Weights of a small transformer language model.
Architecture: learned positions, tied embeddings.
Training: a variant of SOAP for these matrices, 3310 steps.
Each number is 50 + 12 x the weight over the matrix's rms, rounded and kept within 0 to 99. Layers, rows and columns count from 0.

# layer 11 MLP up, 1344x512, rms 0.147, rows 642-678, columns 384-447
50 54 29 39 47 47 68 49 45 60 68 37 41 68 22 59 68 46 45 53 44 56 48 56 67 57 64 79 38 57 62 30 46 45 29 78 69 48 47 47 48 45 64 44 56 43 38 38 43 64 47 47 57 39 36 45 33 41 28 32 30 47 57 55
65 23 60 43 59 32 63 52 35 28 43 50 51 29 51 64 22 48 54 54 32 48 63 55 28 45 65 61 52 34 59 33 78 64 51 44 27 51 54 51 58 34 41 58 54 48 67 50 38 40 49 66 41 39 56 36 45 54 52 74 40 73 49 60
59 53 40 51 50 34 40 36 30 46 66 60 39 26 45 52 52 68 63 48 48 54 42 53 51 42 52 45 44 58 53 39 56 56 26 41 45 50 43 56 64 34 49 70 40 52 44 50 50 57 59 50 55 32 27 46 53 57 50 53 37 49 31 41
51 56 60 51 53 45 41 40 41 75 51 53 46 52 41 47 33 31 52 57 63 25 49 57 63 57 53 42 46 41 46 56 32 70 71 39 54 82 57 65 53 51 60 50 48 21 49 33 82 45 42 46 49 58 54 51 58 62 58 38 62 37 30 32
34 52 49 51 73 56 31 75 37 37 55 34 48 52 43 40 59 70 39 58 43 52 54 52 67 49 60 46 56 32 45 65 52 51 56 51 35 36 54 47 28 56 68 37 56 25 46 49 44 47 72 43 51 59 41 34 61 50 54 69 54 44 49 62
55 51 53 75 45 67 38 43 45 73 61 72 63 48 69 27 36 80 48 30 54 30 56 52 50 59 37 42 37 68 51 54 54 73 49 46 48 61 41 43 35 62 42 57 57 64 60 39 49 44 59 60 38 47 49 73 34 51 49 43 26 58 49 46
45 40 38 47 60 64 38 41 65 42 42 49 47 54 49 49 43 95 75 47 18 46 56 64 49 26 57 39 50 55 62 44 52 36 33 66 58 35 69 76 41 52 43 60 55 49 37 39 57 47 70 50 41 45 58 74 52 54 59 51 66 35 63 35
47 65 69 97 54 72 52 59 49 56 52 60 41 28 50 40 42 47 52 45 27 44 45 24 54 33 70 69 26 38 49 25 25 18 58 47 59 75 32 68 40 51 42 69 39 59 48 64 25 50 59 70 69 47 67 58 71 25 53 45 38 40 50 60
44 45 66 59 46 60 24 51 46 39 59 54 41 34 49 40 51 50 44 53 69 52 14 39 43 44 57 61 51 39 70 39 51 40 46 46 44 38 54 63 56 60 42 61 48 48 37 44 54 29 29 66 39 28 56 38 54 47 39 52 48 62 55 44
54 59 48 53 62 58 53 51 34 56 48 54 56 49 49 40 44 45 55 26 51 51 54 70 44 41 42 48 40 68 52 41 32 43 66 44 63 38 50 47 55 38 57 50 27 34 38 34 41 65 67 55 55 32 50 55 52 44 64 34 61 59 31 33
37 45 63 42 51 58 30 44 69 44 40 75 65 52 64 50 66 44 62 37 41 27 52 35 58 58 30 66 43 45 62 36 37 36 42 38 42 36 66 43 56 59 66 62 53 52 25 64 47 46 19 33 43 60 63 39 64 56 57 52 39 58 57 74
62 44 51 35 55 70 41 34 53 39 34 37 38 44 49 64 40 49 57 63 48 66 51 53 66 50 29 50 27 59 60 44 64 38 32 57 31 46 42 55 65 44 53 44 45 56 60 63 42 87 49 65 36 45 39 33 66 58 48 53 55 58 50 60
71 49 50 64 63 68 43 39 34 49 47 55 42 19 46 58 47 45 50 44 41 58 62 45 57 49 41 37 45 21 56 42 62 49 38 41 41 61 50 63 58 56 65 80 64 61 49 57 55 58 32 51 41 51 62 60 42 46 52 32 43 56 65 23
57 39 45 56 41 52 36 55 43 45 41 62 41 39 55 50 65 48 59 50 67 48 46 46 52 50 69 52 54 54 66 46 53 50 57 58 43 33 46 58 51 65 44 52 62 55 44 50 29 62 61 41 52 59 70 55 66 57 47 51 66 41 38 37
29 54 57 45 26 43 38 45 56 63 68 64 46 55 41 20 63 52 38 58 31 62 64 45 38 59 42 59 47 47 50 46 52 54 49 49 36 47 56 67 55 55 21 42 52 48 24 64 36 53 24 45 48 45 43 46 32 56 61 59 59 62 56 36
37 52 53 34 34 44 39 54 40 56 37 66 50 40 51 31 40 38 56 42 46 40 40 44 50 54 46 37 50 49 27 53 38 52 61 30 52 49 29 50 45 37 78 64 40 38 54 36 58 54 66 35 50 54 56 48 52 41 38 44 52 50 51 43
50 57 55 59 54 55 65 59 60 55 47 50 44 50 69 39 31 59 50 41 67 52 55 45 48 43 65 44 64 69 58 60 50 51 55 66 65 38 60 27 33 71 52 55 36 59 64 52 41 31 41 52 41 40 61 45 58 60 37 48 67 58 37 35
57 62 39 49 53 51 51 41 49 39 54 74 41 62 44 49 62 32 64 65 47 51 55 52 45 52 39 48 41 58 52 41 42 48 59 45 41 36 75 46 36 34 60 56 42 56 63 46 53 57 26 54 36 49 45 34 52 45 57 64 54 48 29 58
46 41 74 39 38 69 48 41 30 66 78 49 55 54 38 59 57 74 52 45 71 47 53 68 67 59 36 59 36 41 46 14 46 45 65 66 42 72 60 71 36 61 67 87 46 38 36 66 55 42 52 54 21 48 60 51 50 60 54 34 48 48 41 75
54 52 58 33 45 59 65 50 53 27 55 52 58 51 55 45 71 31 60 44 37 43 47 35 56 48 53 58 43 36 42 54 64 59 24 45 69 43 67 45 73 29 42 61 56 40 32 40 53 39 56 48 49 52 40 63 60 20 56 55 50 67 67 45
25 46 45 58 41 46 51 26 39 51 33 50 46 35 45 57 49 60 41 46 69 61 32 54 64 48 40 48 43 37 39 34 55 42 36 59 32 64 71 49 37 62 36 38 49 71 27 41 46 62 52 46 59 39 36 50 31 43 44 66 54 53 32 44
48 46 58 51 19 74 65 58 40 50 56 50 43 40 63 56 50 63 50 43 25 46 61 82 56 57 36 35 76 61 47 51 76 45 54 57 43 34 69 51 44 42 59 60 61 48 51 38 58 50 50 62 50 38 40 43 60 72 54 51 44 65 55 62
53 64 60 74 72 47 52 69 49 63 42 45 42 56 40 56 40 56 47 38 58 47 64 44 37 38 52 67 63 68 55 44 56 53 45 56 45 62 55 78 61 47 64 60 66 49 61 60 33 51 60 44 54 78 61 30 35 47 37 52 32 70 37 42
56 65 41 35 58 49 56 49 51 30 28 41 27 52 29 67 67 38 41 60 29 43 42 43 52 55 84 47 58 51 43 59 24 50 60 52 46 41 45 77 28 40 47 60 50 42 03 51 58 48 76 40 75 60 35 65 89 43 27 65 76 54 62 41
27 34 66 41 43 45 61 49 47 52 44 37 72 69 38 66 65 55 50 50 51 44 54 53 69 61 57 72 48 55 47 57 39 53 52 58 62 49 53 51 39 45 59 65 46 43 52 52 45 61 37 47 29 39 34 48 50 43 38 50 61 62 49 45
39 31 54 52 40 29 50 59 47 32 31 42 56 24 54 54 42 58 58 55 55 62 45 56 39 68 38 50 36 45 48 42 68 53 38 43 25 58 54 22 50 64 36 74 55 38 51 33 60 42 58 49 54 35 58 39 53 59 56 50 52 45 65 36
55 45 48 71 61 46 30 60 53 35 57 48 58 57 37 52 81 67 33 38 38 68 49 55 59 60 50 47 60 44 40 49 49 37 53 51 38 48 29 32 57 68 41 44 45 51 58 29 72 50 49 48 37 63 43 46 28 74 53 54 38 50 28 65
43 44 56 53 24 33 60 70 53 25 54 39 34 51 66 29 46 61 46 39 59 67 53 37 41 52 46 44 63 58 30 49 49 52 37 32 55 68 39 50 51 38 47 39 41 42 47 64 40 44 46 39 47 52 58 73 62 49 60 42 35 65 51 42
54 52 41 35 20 61 38 52 53 35 52 49 41 43 57 57 54 49 42 65 46 59 48 48 61 38 54 40 46 39 57 61 53 35 63 43 39 50 29 35 53 44 49 32 47 77 38 46 61 52 54 54 62 48 45 74 53 59 50 47 65 49 37 58
36 54 69 42 44 55 57 48 38 25 27 35 44 48 46 65 53 60 65 37 39 46 59 34 66 45 62 51 55 53 46 48 42 74 60 48 56 45 69 49 64 54 54 53 49 48 55 45 51 65 47 30 31 55 48 30 44 45 38 55 49 38 40 63
30 45 38 47 55 70 48 52 71 46 50 49 41 59 51 40 54 63 47 52 46 50 47 54 17 60 49 42 54 57 59 53 46 62 48 39 42 36 46 51 53 63 45 41 37 58 30 49 46 61 63 46 37 45 56 49 70 77 44 54 55 45 51 42
45 53 62 52 63 39 45 48 53 59 36 53 52 73 29 46 62 57 40 59 40 58 55 52 52 35 64 33 54 60 58 56 51 58 49 41 48 58 59 29 50 63 50 52 39 42 60 58 41 56 38 65 42 33 43 60 45 57 59 52 48 68 77 42
39 55 49 45 47 49 41 64 25 47 50 48 45 48 54 52 42 44 62 29 46 33 50 37 44 49 44 53 62 44 59 44 35 58 52 41 62 57 33 51 53 36 61 51 47 53 64 62 68 59 74 45 62 66 49 60 45 70 26 45 52 50 69 51
63 58 33 38 53 59 50 66 45 46 51 49 56 59 28 52 53 54 29 47 49 57 68 44 53 64 34 49 44 55 45 51 31 24 60 43 56 40 62 58 78 58 53 62 36 50 56 40 62 57 49 67 43 49 64 50 45 42 53 62 69 27 60 64
54 55 38 70 73 49 44 56 40 45 67 50 46 67 29 58 40 56 59 47 48 65 45 48 47 69 63 43 32 49 41 59 55 52 48 40 64 51 30 38 64 57 66 51 36 59 65 52 58 36 53 21 45 60 38 74 58 77 49 47 76 31 33 40
63 39 56 71 52 38 47 55 84 57 34 44 56 65 25 51 54 61 43 50 61 35 33 26 53 25 36 48 35 66 39 42 57 64 46 45 51 73 49 35 36 36 51 65 48 42 67 67 22 40 35 59 45 65 29 46 65 85 65 73 67 59 62 40
40 58 41 43 27 65 77 62 46 47 35 64 63 52 59 60 70 30 47 52 61 34 43 67 69 31 44 93 66 62 48 31 51 36 50 28 58 65 57 36 65 47 39 59 46 62 67 75 23 61 57 46 56 55 57 57 70 57 40 49 63 55 65 59
# layer 11 MLP down (transposed), 1344x512, rms 0.207, rows 642-677, columns 384-447
59 47 50 55 49 69 36 46 72 47 50 48 65 52 48 56 43 62 35 40 39 38 46 42 67 22 39 44 37 34 58 47 49 32 50 52 23 45 59 57 50 47 40 60 18 56 33 54 43 39 57 48 46 42 33 58 25 49 46 52 59 25 64 51
48 45 47 51 63 66 19 38 49 38 44 61 53 41 59 41 62 81 53 62 52 44 68 33 20 38 37 34 47 59 34 45 60 35 58 25 63 43 79 44 52 43 55 35 38 52 32 45 46 48 39 54 53 62 43 41 65 43 64 42 32 52 64 51
44 44 60 53 43 60 33 47 48 45 34 40 39 32 45 59 44 52 51 50 21 62 45 65 47 51 42 51 42 70 52 74 44 44 61 39 57 61 66 60 63 63 58 33 73 82 41 29 57 68 44 45 54 65 71 41 52 49 56 57 59 53 48 55
58 47 40 66 54 31 44 44 41 62 49 41 27 49 45 60 37 30 47 32 71 31 43 56 35 52 56 37 81 46 47 45 78 64 44 51 61 48 65 41 64 58 67 43 63 33 61 51 59 39 33 39 46 40 65 51 56 48 51 46 34 70 58 19
47 51 48 55 61 35 42 60 46 66 39 55 63 68 43 45 61 60 55 48 43 58 43 25 43 57 55 47 39 51 64 49 45 49 40 17 42 50 49 44 59 58 61 52 46 46 44 47 51 65 56 38 62 36 57 74 77 39 60 47 50 59 64 39
47 44 49 55 51 68 35 67 37 51 44 53 51 48 61 47 59 45 58 51 55 57 41 40 44 50 31 35 64 51 51 37 32 53 50 65 42 33 60 34 48 76 41 47 29 57 27 73 59 40 49 37 50 23 67 43 53 65 71 35 61 49 35 25
49 38 71 75 36 40 39 52 47 45 45 51 33 31 49 39 55 38 64 49 54 34 56 54 40 63 59 36 35 39 38 58 39 41 57 42 34 70 62 51 50 48 44 34 63 45 59 44 45 52 68 49 53 56 80 59 53 41 59 51 40 51 55 46
61 55 47 50 31 59 57 45 37 58 45 55 40 52 57 53 35 58 54 47 40 41 48 54 62 30 55 61 32 33 46 53 33 68 34 46 40 37 57 40 59 29 33 45 54 28 65 48 58 46 55 52 71 56 38 54 50 43 70 60 65 56 26 46
58 57 61 60 36 59 42 44 60 49 50 32 48 49 42 54 50 55 57 58 47 52 82 47 68 57 64 40 51 43 38 52 36 36 60 64 41 44 41 52 60 40 61 44 45 55 54 60 56 34 42 56 28 32 45 47 62 45 53 41 39 51 69 41
46 31 45 49 47 48 42 76 54 44 45 63 59 58 53 51 68 39 55 71 51 50 46 50 45 30 51 32 55 64 50 58 61 56 53 49 60 59 58 55 46 46 47 56 56 50 45 41 47 49 28 55 48 59 23 49 43 67 41 68 41 59 62 65
54 37 50 51 54 24 46 48 53 56 59 40 53 49 54 43 30 66 58 58 36 49 56 47 77 64 45 55 48 46 16 47 65 46 56 48 25 55 46 55 50 42 52 52 40 28 40 57 44 44 52 52 56 48 53 35 52 44 46 59 45 53 61 48
38 57 56 64 47 22 72 53 45 44 45 37 52 87 58 69 61 31 48 50 54 41 45 51 56 29 41 57 46 48 72 45 40 60 42 61 50 64 55 46 53 50 41 56 45 49 61 50 35 45 50 45 55 52 41 40 51 47 33 77 38 49 27 42
52 25 69 60 35 44 68 40 61 32 44 39 57 49 45 68 41 42 42 57 61 55 34 68 73 46 57 49 31 37 44 19 46 65 37 54 43 40 66 50 37 57 39 56 40 67 61 39 73 58 29 43 44 45 45 43 15 50 54 50 69 49 23 62
39 75 57 48 63 57 61 46 41 36 46 65 76 66 54 52 67 60 58 54 44 36 46 50 39 53 35 62 48 27 56 30 48 49 56 35 66 43 65 57 51 48 59 50 36 42 55 44 59 62 73 52 63 49 43 39 69 59 41 41 27 54 66 64
65 19 46 59 55 32 62 43 53 54 63 58 57 61 59 51 57 50 49 48 46 49 75 46 80 37 44 73 63 49 46 37 50 59 56 55 71 44 60 35 32 69 54 45 59 56 47 56 70 47 44 41 57 35 41 40 44 52 36 51 52 53 35 27
58 47 58 40 56 58 39 56 64 42 62 43 35 51 46 59 27 70 37 48 49 31 63 76 56 48 60 58 40 50 31 62 60 59 59 45 50 68 72 73 56 34 33 40 38 57 44 49 48 25 49 40 49 59 53 62 42 53 48 68 57 45 55 51
47 40 53 53 41 38 38 32 37 53 23 62 53 57 23 53 41 59 37 34 55 41 39 50 51 46 73 51 32 44 63 46 44 32 50 45 55 60 66 51 21 52 44 48 39 49 64 70 46 69 24 91 52 60 40 42 63 58 56 54 35 56 52 31
49 57 47 49 63 59 52 62 70 80 52 41 45 40 56 43 50 60 21 63 54 61 51 52 47 74 49 54 58 51 40 49 61 46 52 49 56 57 39 56 67 44 62 28 70 51 56 36 36 44 50 52 49 49 39 51 29 45 46 38 36 39 50 52
56 81 62 47 61 79 60 38 45 77 43 36 38 67 55 53 56 40 48 59 33 48 42 27 55 42 28 39 22 54 31 35 53 39 44 53 49 40 52 64 42 56 48 81 51 45 49 37 61 46 47 32 44 57 59 42 33 63 29 38 57 52 56 65
56 48 45 64 59 60 71 27 43 55 32 51 40 61 51 68 67 33 51 54 36 60 53 53 29 50 76 39 64 28 54 64 50 56 60 53 53 36 46 40 70 54 71 33 53 53 60 52 64 46 45 44 36 57 37 46 54 64 52 62 56 47 35 44
41 38 47 75 46 44 52 42 42 47 63 23 59 68 30 61 26 43 38 53 47 47 76 58 58 59 67 57 64 60 47 34 60 39 38 41 66 39 63 65 47 51 48 51 38 56 42 73 62 30 56 47 47 69 48 44 42 43 54 54 47 55 55 58
69 42 42 42 36 31 36 40 46 49 33 54 55 42 72 59 49 58 74 49 69 56 44 85 24 53 67 62 62 60 51 43 84 45 68 44 53 59 43 41 32 49 54 56 65 51 51 48 57 47 12 26 70 66 46 38 49 56 45 64 50 44 49 60
33 57 65 54 42 76 31 35 62 39 47 48 52 60 40 63 55 47 61 54 55 63 32 32 46 62 53 48 64 45 56 54 45 42 60 56 59 50 44 23 46 54 49 38 33 27 27 59 61 54 59 41 25 44 57 42 70 55 52 57 39 21 36 55
57 55 57 44 50 34 22 51 63 52 74 63 49 47 59 70 44 67 43 36 32 55 31 49 72 48 57 54 48 58 59 36 08 38 53 54 45 56 42 17 37 47 53 42 38 68 64 58 50 41 51 77 59 35 45 59 68 56 37 44 50 47 61 32
63 52 39 38 47 56 62 60 43 46 45 59 66 46 78 58 45 60 33 51 65 54 50 33 41 58 42 40 58 50 58 47 55 44 54 43 50 41 72 36 60 52 61 55 36 42 55 46 41 59 23 49 54 47 45 27 50 46 60 64 44 43 51 51
46 77 32 36 48 61 64 33 43 58 48 48 34 73 49 59 59 52 75 54 44 36 56 54 52 46 53 62 51 54 44 51 33 50 50 55 29 62 56 38 51 82 45 49 66 51 51 45 48 57 55 66 38 53 48 33 25 37 54 54 49 57 52 66
56 33 44 42 41 55 50 73 35 57 40 47 42 46 54 46 50 30 41 45 54 24 55 31 41 71 39 52 41 59 56 40 42 54 39 32 44 44 41 44 52 54 34 61 67 38 60 69 54 52 67 58 45 81 30 61 57 56 62 51 49 74 81 84
57 59 38 47 54 63 45 54 68 53 31 44 51 52 47 48 46 51 63 24 57 47 70 45 51 44 55 29 44 57 71 32 40 50 61 65 56 47 45 43 50 50 73 22 48 40 52 52 74 34 51 56 56 46 69 53 48 37 55 45 49 43 63 31
37 60 51 38 33 72 51 64 39 44 73 50 39 45 44 46 42 36 50 52 59 61 58 47 34 50 32 56 47 48 44 51 82 43 60 53 43 48 51 55 59 46 60 60 24 54 45 65 45 51 45 53 42 52 89 20 49 56 33 35 78 23 52 55
24 52 53 44 47 58 61 46 38 48 62 59 56 44 42 37 75 60 36 55 41 48 37 59 37 45 43 33 40 34 55 76 59 35 51 54 60 65 69 57 55 34 56 47 68 60 49 42 43 63 29 34 63 41 67 76 61 59 41 40 47 51 37 38
51 51 49 42 55 54 54 55 36 58 64 56 51 36 46 44 60 48 43 62 54 39 35 60 44 61 79 58 42 41 35 60 58 68 43 79 61 36 42 60 74 40 52 46 60 38 49 33 48 69 48 64 23 60 42 68 62 48 64 34 68 57 72 61
44 71 36 46 70 55 63 58 35 66 25 49 49 40 53 43 65 65 49 69 63 79 55 38 37 51 45 51 50 26 51 77 63 56 58 49 58 53 69 48 25 44 61 39 38 51 55 48 49 36 25 38 41 32 45 70 46 72 57 42 41 54 44 33
36 33 52 49 52 70 26 43 57 44 53 21 27 32 64 63 38 46 38 59 56 48 51 45 48 50 38 64 42 45 62 36 42 53 43 26 58 51 46 47 52 52 48 34 65 46 58 41 49 45 59 42 46 42 46 29 56 38 49 64 45 36 43 59
47 27 55 70 56 51 43 69 46 50 22 30 38 58 59 42 56 40 62 51 49 67 49 65 35 46 58 45 74 47 64 66 41 51 48 45 45 21 57 40 57 60 50 53 52 65 38 58 56 56 39 40 54 47 34 34 38 39 50 53 50 48 38 62
22 54 42 64 40 33 55 53 47 59 37 23 42 48 54 38 49 41 71 64 26 61 46 61 47 50 56 44 65 45 79 26 50 50 48 44 38 44 61 49 56 49 47 62 37 48 58 67 58 49 55 55 59 64 52 44 28 51 54 39 59 64 47 69
43 65 39 34 51 33 46 37 49 76 36 48 38 39 40 32 33 41 37 70 24 58 54 60 49 50 49 47 33 53 46 58 55 76 66 46 31 45 61 51 37 26 66 56 38 56 37 44 35 46 39 46 50 47 45 59 69 51 41 61 58 52 34 54
# layer 11 MLP gate, 1344x512, rms 0.143, rows 643-678, columns 384-447
40 48 47 43 29 61 41 41 39 46 52 56 62 49 52 45 46 33 51 42 43 40 40 46 55 57 65 51 33 48 35 16 31 46 35 70 58 43 44 68 45 44 40 49 49 51 40 48 36 44 63 55 49 44 32 59 35 42 66 53 59 55 58 68
61 52 40 59 61 34 41 22 26 55 52 61 39 49 51 54 43 51 55 44 35 47 60 44 68 62 37 44 43 64 56 51 43 50 46 39 48 50 51 40 37 33 51 54 29 45 35 76 40 48 56 59 64 52 38 32 45 52 39 48 51 41 23 33
50 37 56 42 47 47 61 54 50 49 63 64 57 55 66 53 69 39 53 54 51 35 39 65 48 49 31 40 57 66 48 60 44 32 53 51 47 35 61 60 30 39 62 53 73 57 50 59 56 63 56 54 44 49 48 61 60 31 51 51 43 47 64 43
62 54 49 36 41 50 41 33 62 51 46 48 57 19 67 45 37 50 42 42 61 30 38 49 58 59 64 49 42 55 42 60 48 50 71 68 55 73 41 50 45 49 47 41 36 43 55 49 42 58 47 61 49 41 78 38 28 20 79 68 54 73 49 43
72 65 67 44 45 59 37 84 62 17 56 45 65 48 65 56 10 61 63 44 70 43 36 48 41 57 50 19 52 73 45 55 56 59 45 63 39 58 64 56 49 46 27 34 60 56 39 50 57 39 66 55 25 59 51 46 72 73 58 44 71 39 62 37
44 65 55 41 05 29 42 42 51 73 57 60 48 36 48 28 65 45 31 36 43 46 51 44 19 51 56 48 52 39 49 60 22 40 57 51 53 50 28 49 52 27 50 53 58 48 43 62 48 39 47 90 53 52 60 54 57 45 36 46 52 58 41 54
56 28 69 45 57 59 44 38 39 46 49 47 67 52 41 61 48 48 43 58 70 63 43 59 56 58 41 34 51 66 70 78 45 48 50 37 49 33 50 40 55 50 30 40 44 40 54 70 49 64 59 38 48 85 49 65 48 41 48 51 60 56 55 36
42 32 40 56 52 57 35 59 52 59 53 56 63 58 50 74 43 50 22 45 33 62 36 60 55 57 43 38 44 34 26 58 47 57 56 49 48 36 50 44 48 37 30 55 43 55 58 40 25 68 71 39 52 64 54 57 45 55 42 39 63 58 43 49
42 47 50 72 43 75 75 38 31 76 40 56 76 63 53 39 50 67 55 38 56 59 54 47 37 47 47 23 47 51 39 38 42 39 49 68 44 61 50 47 55 50 53 45 48 50 21 52 52 57 60 60 61 45 35 48 49 62 43 50 40 34 53 61
59 42 33 50 63 72 26 43 22 47 31 45 58 53 57 53 59 72 46 42 38 80 45 64 41 46 51 69 56 61 39 60 45 41 62 42 68 36 52 45 65 61 49 54 48 13 48 67 54 53 49 63 66 44 35 27 55 50 63 32 36 49 45 48
35 53 53 57 66 66 43 61 33 30 50 52 58 42 44 46 63 68 23 67 63 61 49 37 35 57 57 38 69 47 50 50 43 59 54 35 61 48 47 58 39 39 63 37 40 66 47 41 49 49 51 52 51 52 62 57 42 38 57 58 57 47 54 46
49 59 28 64 49 51 37 45 62 40 49 45 42 60 36 36 44 61 43 57 61 31 59 58 61 62 23 66 56 42 36 47 40 69 49 57 60 56 49 55 45 51 43 57 50 51 43 29 61 50 55 55 48 57 69 60 48 60 41 57 47 35 46 58
30 61 80 48 60 34 42 35 62 60 40 47 59 42 66 50 55 60 67 46 41 49 59 51 66 53 49 48 59 29 47 49 53 32 53 59 31 74 38 52 44 57 53 27 40 34 64 57 52 56 53 44 33 50 51 63 60 49 48 41 42 45 51 44
31 36 47 40 47 45 55 67 44 66 44 66 52 54 60 24 55 51 65 73 57 52 42 52 37 56 55 34 57 28 31 44 58 83 63 46 57 49 43 43 53 52 67 53 50 38 58 60 34 34 39 50 74 61 56 53 49 63 69 55 48 63 44 41
59 49 45 55 52 46 59 50 64 62 70 56 65 46 59 65 49 56 46 56 45 26 49 49 48 58 52 57 22 37 51 66 62 68 54 32 74 36 46 55 43 45 53 43 44 36 70 46 42 52 29 48 56 39 58 45 55 41 29 57 40 34 44 33
42 41 39 71 59 41 47 47 45 48 45 29 49 26 32 40 34 72 44 49 32 35 74 50 47 62 36 50 45 24 76 70 47 63 66 58 43 33 59 72 43 35 59 35 73 43 46 61 60 50 63 50 59 62 50 35 49 53 71 53 61 43 53 53
41 50 41 56 59 55 42 42 59 59 61 30 49 62 61 47 37 45 46 44 62 53 57 43 31 56 37 57 59 50 52 60 32 43 60 53 44 28 50 66 54 36 38 24 49 44 60 51 36 62 69 45 58 50 36 57 37 43 57 62 47 60 39 42
68 41 53 28 57 51 70 49 64 27 47 42 32 46 59 46 45 33 77 55 52 36 31 58 52 42 50 37 52 51 43 57 43 42 67 68 64 38 35 50 58 53 44 55 54 44 66 52 57 25 50 59 46 58 50 28 37 31 61 50 47 51 44 44
35 60 58 53 58 37 36 26 63 51 53 53 51 54 62 63 47 58 59 68 39 59 61 39 23 37 46 51 73 55 34 60 58 27 57 45 41 49 71 63 62 65 58 29 34 43 74 43 37 57 58 53 39 48 51 51 60 37 59 62 51 42 42 47
66 61 54 40 45 38 49 43 74 51 72 55 43 53 63 46 47 48 50 55 35 38 59 35 60 55 53 42 54 38 78 65 70 61 60 44 68 51 77 46 50 44 41 54 64 48 71 61 50 31 40 41 57 64 54 56 47 53 48 43 53 49 65 54
50 57 41 33 65 65 62 48 48 53 57 42 34 29 45 32 64 72 36 58 67 37 61 45 49 41 64 46 38 69 63 70 55 45 41 36 49 37 63 61 35 35 40 47 52 55 34 60 36 34 44 46 65 56 52 65 40 57 51 59 66 70 60 63
15 66 55 49 35 58 53 46 41 46 55 37 90 55 64 50 48 51 43 46 50 34 46 72 42 53 61 46 44 66 40 62 59 61 48 62 49 58 53 54 25 51 55 51 46 46 17 65 55 36 23 61 57 57 47 44 63 54 70 52 43 53 43 20
76 58 40 31 41 54 48 46 62 38 48 57 47 53 38 64 45 50 32 33 41 68 51 39 60 63 63 49 51 54 71 56 54 63 51 24 30 56 30 37 47 53 43 32 36 40 24 58 42 57 39 51 56 40 40 67 75 48 59 54 77 53 51 36
61 45 24 44 43 60 47 62 42 52 62 53 64 51 62 54 48 39 76 56 66 67 71 59 43 52 27 44 50 67 73 68 34 57 45 37 38 49 59 35 69 52 56 41 33 29 48 43 57 63 59 41 47 67 69 56 51 54 67 68 45 45 46 58
63 60 44 51 36 56 47 69 51 43 62 73 60 59 54 53 41 59 39 61 40 29 70 49 67 35 49 37 50 52 54 65 55 44 42 51 49 44 65 89 62 42 41 47 59 47 49 45 42 37 68 52 49 82 42 50 56 46 41 50 51 65 35 43
64 55 48 61 44 41 45 39 56 52 54 47 55 18 71 44 32 59 53 69 37 36 40 67 46 21 77 55 39 53 27 51 64 49 52 50 42 66 53 39 55 53 56 22 69 45 51 47 61 59 51 47 45 58 42 54 34 46 51 56 41 20 50 36
56 48 52 34 42 57 49 53 51 48 62 33 66 38 63 46 41 55 56 57 39 44 59 44 67 45 49 48 50 79 61 65 52 65 63 53 35 39 45 51 51 38 45 39 50 48 46 44 45 40 52 34 40 69 52 48 57 37 77 41 44 38 70 68
39 42 50 58 70 38 50 53 52 77 53 61 53 25 55 37 54 23 52 46 51 50 29 59 39 25 37 50 71 57 62 46 62 50 31 69 42 46 49 52 66 61 52 48 80 56 55 47 41 52 63 46 48 47 32 39 51 35 44 45 76 71 41 48
47 25 52 44 49 44 61 40 33 46 50 48 58 69 57 65 63 61 53 71 65 55 57 77 38 49 44 50 45 45 48 50 62 46 47 42 50 35 46 51 48 31 51 35 67 63 44 59 58 42 45 58 60 63 34 40 40 62 44 59 57 52 43 49
38 36 29 28 54 47 38 49 40 49 57 18 45 71 41 61 54 48 58 44 41 31 33 38 73 64 47 35 61 45 57 47 53 54 39 30 58 53 43 69 34 66 54 66 49 58 52 51 51 57 60 60 61 74 22 53 50 41 67 62 49 69 45 59
71 42 63 30 46 52 53 53 37 47 66 48 46 42 44 44 46 35 23 59 61 47 62 52 51 52 56 49 63 44 56 59 37 56 48 41 38 47 61 42 41 50 39 43 49 24 51 61 27 37 35 52 27 69 57 73 35 65 73 41 59 48 46 31
57 52 45 53 29 39 39 58 31 84 52 69 55 21 36 74 63 68 57 26 53 47 41 25 53 28 63 40 41 57 55 55 58 66 42 33 44 34 60 55 29 43 57 35 42 59 42 61 24 49 54 46 76 74 34 53 56 60 56 37 34 42 67 54
47 70 45 49 65 55 53 72 44 51 38 40 57 35 45 55 48 42 76 53 58 37 47 51 33 53 70 47 73 43 41 60 46 54 38 57 62 49 50 48 45 43 32 53 65 44 59 40 34 54 59 41 52 53 48 49 52 69 43 32 57 62 53 60
64 52 52 55 48 52 64 63 79 63 65 49 58 54 63 30 65 59 48 41 59 36 58 70 45 53 57 63 49 49 61 37 40 58 48 57 52 55 66 45 35 59 47 56 51 62 60 56 32 49 52 55 53 51 61 41 71 66 39 63 28 48 62 31
46 55 46 58 52 41 74 48 48 71 60 57 62 53 44 37 38 57 44 47 47 47 55 53 72 33 47 41 37 59 63 55 55 49 57 54 66 48 40 47 47 54 45 27 51 54 52 66 34 55 59 09 59 43 43 22 39 58 60 19 73 52 41 47
67 39 35 44 38 38 38 50 54 36 52 47 52 50 65 35 56 50 51 39 23 33 22 54 54 53 68 62 62 53 51 53 43 69 45 57 51 40 84 61 47 51 50 52 32 38 44 46 37 46 68 32 44 34 43 63 76 43 41 54 55 38 52 46